Weights of a small GPT-style language model, trained from scratch on English Wikipedia.
Size: 16 layers, 4 heads of 64 (1 for keys and values), MLP 448 GELU, vocabulary 32768, 7.41M parameters.
Training: a variant of Muon for these matrices, 539M tokens, 8227 steps.
Each number is 128 + 24 x the weight over the matrix's rms, rounded and kept within 0 to 255. Layers, rows and columns count from 0.

# layer 11 MLP up, 448x128, rms 0.134, rows 254-278, columns 64-127
[[112 174 128 136 127 114 123  76 133 143 118 116 160 112 150 131 129 122 122  97 130 120  90 105 147 110  70 126 130 130 134 153 113 130 139 107 111 131 128 142 170 110 117 167 125 128 128 151 121 128 118  87 108 135 105 196 166 133 151 157 100 163 121 121]
 [110  84 124 114 148 134 111 111 106 105 141 128 144 163 139 127 127 130 139 155 158 121 140 135 140 149 148  72 109 116 147 166 170 124 116 132 117  93 171 131 112 153 157 109 126 105 159 166 128  96 143  96 140 105 114 144 173 103 164 132 102 124 129 119]
 [139 134 124 154 160 102 109 148 108 130 146 167 141  94 118 142 121 154 112 131 132 137 123 161 139 101 113 126 104  95 119 109 142 139  86 140 101 116 123 167 145 175 156 188 110  86 161 117  94 162  80 124 120 115 114 107 127 107 112 142 142 150 163 129]
 [131 132  94 104 131 164 103 118  82 108 141 143 139 131 151 110  94 122 157 124 129 136 146 129 136 144 106 147 131 160 162 129 103 127 107 120 107 137 133 133 143 153 129 175 134 109  94 128 128 146 104 127 141 121 146 138  92 146 128 137 202 125 147 114]
 [182 138 175 113 121 113 143 112 134 111 159 151 158 117 113 111 125 166 156 148 153 113  99 115 115 130 108 100 106 159 111 123 107 112 127 136 142 163 116 130 123 150  62 142 131 137 123 146 152 116 165  92 139 159 116 133 101 152 133 144 157 140 109 123]
 [110 110 127 139 125  95 107 143 119 117 138 127 109 137 133 120  99  92 146 144 133 130 124 123 135 148 132 124 109 114 136 197 138 129 144 127 143 108 130 139 151 174 144 141 171 111 107 138 124 110 131 125 156 168 150 134 138 155 101 130 124  94 117 167]
 [138 139 112 128 153 117 143 157 123 146 100 156 150 125  81 125 156 148 128 107 161 116 123 126 150 143 118 146 160  64 144 148 127 108 105 140 170 117 114 123 122 136  73 154 117 116 132 111  81  91 127 129 152 145  97  78 112 119 103 158 161 103 166 113]
 [120 121 130 143 130 129 141 140 126 134 146 109 115 157 107  91 123 113 180 153 144  64 120 129 119 107 130 102 171 120 129 150 132  75 107  96 142 113 152 133 116 129  71 138 158 149 115 152 141 120 180 195 108  92 119 112 131 124 127 157 112 118 143 111]
 [129  74 118 150 163  85  68  97  92 111 139 109  93 152  84 154 138 106 109 141 127  92 143 113 150 118 125 132 167 108 140 155 143 159 139 169 150 135 152 145 140 122 121 119 128 149 145  90 125 134 140 131 120  81 145 179 133 129 125 156 139 119 117 103]
 [125 144 132 147 120 112 136  39 121 112 106 142 129 135 111 116 148 150 120 119 127  63 162 131 172 169 106 120 144 104 133 112 112  96 153 131 154 129 135 141 135 142 129  92  75 125 142 112 169 141  84 112 157 128 116 130  90 116 121  86 154 138 103 127]
 [118 150  55 137 107 109 128 114 117 100 147 118  84 145 150 160 147 163  98 100 117 180 162 105 166 133 123  93 127 103 173 149 101 149 123 140  99 157 145 140 163 126 129 136 151 106 132 132 145 152 182  88 131  95 118 153 125 154 137 138 104 121  93 118]
 [122 117 103 125 100 124 114  78 129 105 129  86 161 154 139 152 128 145 153  80 106 190  83 120 107 112 136 111 141 169 164 128 104 147 117 156 143 149 122 149 146 167 129 143 102 125  98 139 135 122 120 102  92  86 149 141 167 115 142 184 154 149 156  96]
 [126 116  95 128 119 110 127 117 142 110 166 152 106 140 121 130 143 153 156 139 136 120 128 164 133 125  78  91 128 122 143 157 134  99 142 129 162 139 129  82 136 139 110 122 125 183 122 160  80 121 182 150 118 140 106 123 126 146 136 146 135 109 133 119]
 [114 137 171 159  80 115 152 181 127 148 108 153 106  89 144  84 157 107 119 164 140 176 131 103 128 173 120 120 118 106 137 111 110 119 126 131 108 159 109 115 162 139 142 134 105 141 138 122 150 192 102 109 134 111  95 137 146  95 142 103 111 164  95 113]
 [130 126 158 106 146 131 155 135 142 119 117 113 143 134 111 126 135  79 124 180 130 125 112 143 111 152 140 146 140 162 133 138 137  88 135 103 141 121 162 126 146 126 102 130 167 149 115 126 166 116 171 104 181 107 119 138  88 172 141 145 131 100 119 126]
 [133 180 107 137 152 125  58 100 125 107 135 160 155 145  90 201 166 121 202 170 124 123 107 166 193 140  66  97 149 162 148 144 128 124 144  73 117  81 112 143 109  94 121 145  96 165 146 131 100  92  84 135 149 170 135 144 155 136 162 155 180 111 119 100]
 [ 95 169 132 165 140 158 134 138 152 156 104 118 156 133 151 117 133 132 145 131 178 135 103 119 108 120 141 115 156 106  97 120 123 130 103 100 147  98 106 113 168 112  94 121 105 151 126 151 153 122 118 122 130 126 169 104 147 148 164 121 128 193 121 124]
 [171 125 137 115 146  91 152 141 116 156  93 103 117 125 130  64 130 111 157 151 158 188 117 143  87 128 136 164 142 146  88 151  86 114  99  89 136 143 159 124 119 116 101 159 129 139 127 112 162 143 138 166 124 117 119 124 183 137 161 126 152 158 102 155]
 [159 174 129 130 130  89 169 119 189 104 113 137 125 141 130 144 151 104 115 155 138  81 115 114 153 104 119  94 114 117 160 138 141 134 115 141 108  98 140  94 162 173  95  93 132  87  99 143 149 119  66 113  64 111 143 108 132 133 101 172 180 135 156  99]
 [152 142 128 145 115 102 119 119 155  95 106 138 119 139 112 125 155 112 186 207 127 102 167 103 132 149 109 121 128 164 112 124  98 108 146  96 117 125  64 120 108  83 109 129 169 124 153 143 135 118 127  98 167 181 122 139 125 129 136 111 151 124 143 192]
 [ 83 132 140 165 165 123  92  87 143 123 174 134 121  85 129 154 132 116 116 117 145 142 120 143 145 164 131 128 112 158 174 136  51 105  82 137 127 142 128 150  85 131 100 164  98 133 133 140 104 140 136 122 132 141 121 140  98 183 115 152 134 103 128 125]
 [136 105 162  86 177 127 117 129 136 136 132 147 150 133  99 125 156 124  95  97  93 130 111 115 122 111 104 135 100 111  94 111 130 113 133  98 160 113 121 129 175 153 100 137  97 150 135 130 124 115 122 135 137 110 153 131 139  98 104 164 105 116 126 106]
 [148 109 158 109 140 134 153 165 128 152 106 183 127 159 173 104  85 146 161  93 130 121 151 103 119 150 149 102  93 174 109 143 178 130 138 119 135 140 105  98 128 135 150 122  99  77  75 100 119 132 163 121 121 136 102 117 163 109 149 163 130 163 129 120]
 [130 143 126 150 133 119 136 133 115 133 142  67 120 145 111 116 147 133 142  89 158 128 109 193 152 132 120 101 137 151 107  95 164 129 153 126 140 157 157 132 130 150  99 130 111 105 107 125 143 140 134 125 108 107 156 177 163 132 183 134  85 108 126 153]
 [101 130 129 124 192 126 148 125 111 160 159 160 151 137 123 131 154 145  92 160 126  84 140 147 126 130 158 119  97 154 163 143 154 113 113  92 149  95 165 118 144 106 114 166 148 109 110 107 171 140 128 140 142 127 106 139 126 144  96 152  84 133 117 122]]
# layer 11 MLP down (transposed), 448x128, rms 0.201, rows 254-277, columns 64-127
[[147 149 132 145 114 162 116 134 108 117 143 142 173 108 117 119 120 193 105 149 113  71 132 136 138 157 124 100 130 106 107 110 123 107 128 133 148 152 173 108 133 100  89 122 175 193 106 140 150 152 143 154 107 147 109 140 102 170 150 116 164 160 118 133]
 [114 113 115 129 122 122 147 143 113 127 145 149 135 139 136 100 134 134 171 149 162 144  78 134 110 108 101 115 169 131 136 158 136 121 135 115 132 139  94 154 118 124 177 127 102 141 152 117 101 110 132 128 160 121  94  95 119 154 131 107 126 136 120  88]
 [ 93 154 138 116 136 137 143 138 131 121 112 120 151 114 124 127 101 121  90 115 122 170 135 133 129 100 147 131 117 104 126  98 118 160 141 127 158  98 110 110 168 118 101 121 110 156 130 127 140 125 164 112 124 130 137 122 137 161 122 138 112 146 104 136]
 [124 134 114 172 110 117 121 115 145 127 100 137 163 110 106 129 133 146 170 120 179 118 108 109 163 116 120 130 135 126 109 138 120 142 137 109  91 138 100 139 122 121 128  90 130  92 153 114 116 103 154 162 142 106 174 116 114 108 177  93 135 143 121 163]
 [110 145  88 124 133  93 170 152 154 163 109 136  74 115 150  97 114 133 211  99 124 135 126 165  81 105 148 137 163 113 150  81 151 142 109 124 130 109 106 136 145 111 135 109 169  93  94 145 113 122 133 151 168  89 147 127 143 111 131 111 119 142 155 136]
 [128 131  89 139 139 113 116 127 158 169 104 104 141 122 135 131 120 137 140 120 121 131 119 107 145 101 171 141 108 139 121 117 139 187 148 129 123 139 142 109 112 105 145  94  90 115 115 144  86 136 125 145 135 105 109 135 120 151 121 141 101 154 129 131]
 [120 149 149 120 133 168 108  66 101 102 124  96 131 113 122 100  85 115 150 149  99 145 126 152 109 142  97  90  58 181 124 113 121 137 155 111  97 158 150 139 109 123 175 100 136 118 145 162 174 153 101 130 105 123 175 164 144 116 125  87 110 158  90 134]
 [105 154 162 116 122  96 132 102 110 127 101  78  93 154 109 191 126 167  84 116 203 145 120 127 127 122 112 160 141 134 121  99 147 139  87 153 106 119 109 108 125 113 100 166 143  85 113 141 139 117  99 139 135 146  85 127 154 112 156 100 133 148 126 126]
 [135  92 147 106 111 175 108 157  94 146 149 140 142 107 148 124 119  91  99 149 106 177 126  95 114 118  90 115 118 129 102 162 129 141 114 129 176 101 146 140 128 128 169 181 139 152 114 119 140 123 177 132 124 144 112 137 147 144 112 112  82 137  94 141]
 [132 150 130 130 134 133 126 164 140 163 150 145 108 132 143 164 135 104 123 190 143 160 117 145  96 107 130 117 124 170 152 175 190 166  96 102  97 117 136 137 174 120 143 102 166 135 127  99 101 134 139 125 128 109 129 141 161 152 130 125 135  90 152 130]
 [169 107 135 143 146  69 141 125 130 102  86 129 145 110 117 147 130 128  71 116 139  69 122 189  91 117 132 150 164 124  94  90 115 118 151 105 118 126 141 139 160 156 139 119 138 182 142  80 112 139 164 135 117 150 123 132 113 160 197 114 118 141 112 117]
 [132 176 136 146 107 122 146 141 126 114 130 129 145 128 166 144 131 124 156 161 140 106 161  81 154 110 100 133 136 121 169 147 132 158 120 106 151 157 144 119 122 113 124 105 135 157 159 147 164 134 135 111  82 129 123 133 124 115 116 103  96 123 123 120]
 [129  86 128 142 124 101 120 134 166 118  89 154 148 121 116 106 109 106 161 142 120 150 136 151 125 127 136 120  92 150 150 158 140 174 174 111 134  84 103 138 128 148 124 117 152  97 151 111 162 150 138 120 140 161 109  86  99 127 154 118 135 137 171 153]
 [105 112 148 113 130 139  88 124 132 140  89 151 171 105 154 107 143 167 134 107  89 150 163  85 137 117  88 135 148 136 136 118 123 143 139  71 154 127 150 109 123 127 171 122 157 138  93 152 125 109 103 123 152 155 134  88 127 168  85 142 136 131 161 122]
 [131 138 140 121 111 133 113 106  45 134 147 159 149 141 117 133 135 192 131  98  70 132 153 130 147 121 106 128  90 159 114  82 130 156 141 122 125 130 112 121 122 116 136 107  94 116 157 151  92 138  66 161  78 132 181 142 165 116 158  99 130 148 145 141]
 [112 152 127 113 100 100 135 132  68  60 166 139 165 159  82 133 142 160 190 235  93 118 101  95 135 173 105 160  87 179  73 183 152 107 149  56 113 152 110 146 139  92  91 133 132 109  95 115 119 114 138 138 164 112 113 104 125 155 122 166 164  94 111  57]
 [134 109 138 105 125 115 129 130 142 132 144 150 113  99 131 120 105 141 122 119  57 135 159 148 148 155 116 171 125 130 166  75 111 128 123  81 120  96 164 158 108 149 194 115 121 116 121 102 146 122 123 109 119 115 118 106 123 100 124 135  67  81 148 110]
 [105 132 140 129  81  78 139 141 113 137 134 145  87 146 141 142 139 156 148 118 166 131 125 129 119  78 127 140 131  82 127 133 137 120 148 101 130  81 101 144  96 134 171 127 118 136 179  86 117 112 143 134 150 120 135 111 125 127 144  90 161 114 132 113]
 [138 144 170  92 105 114 109 102 186 122 115 105  50 139 110 150 144 103  97 133 160  88 116 146 133 151 143 110 174 160 182  81 172 129 158 138 140 121 142  88 124 104 144  92 160 143 111 167  93  77 155 145 108 124 125 116 101 122 112 131 125 149 187  89]
 [124 150  68 106 148 109 114 156  63 136 180 117 198 154 172 156 111 120  38  81 114 140  78 121 144 194 101 128 121 106 142 176 173 156 130 103 137 154 196 124 185 126 120 117 114 130 119 135  99 117 124 154 113  88 101  97 134 145 137 152  89 150 150 101]
 [114 150 119 133 126 102 140 134 143 142 114 127 144 154 129  86 156 160 108 100 150 109 120 122 114 104 101 138 123 149 143 104 142 160 191 143 136 162 132  95 118  89 185 120 101 155 129 102 120 124 101 142  93 173 149 119 117  89 117 112 148 175 128 135]
 [108 168 158 126 148 164 128 106  64 134 166  78 137 124 161 139 128  72 122 133 128 113 137 162 163 136 136 103 145 101 128  84 109 115 134 121  93 133 134 160 138 100 154 103 166 129 150 122 146 141  96 123 154 166 145 105 109 115 123  93 120 118 134 158]
 [116 131 128 163 110  93  99 129 109 105 172 119 125 109 136 128  88 103 130 139 154 141 133 149 159 136 133  87 123 120  92 194 123  60 124 126  70 146 134 103 133 157 124 138 174 137 132 133 158  96 158 149 109 114 148 111 135 127 136 152 113  94  99 104]
 [165 116 132 100 108 117 116  94 126  97 127 150 175 126 159 167 130 114 130 104 136  99 119 125  87 142 142 158 116 111 167 152 161 155 149 130 115  87 106 119 120 126 124 121 134 152 146 119 168  83 131 144 138 104 106 127 124 134 105 127 143 121 162 130]]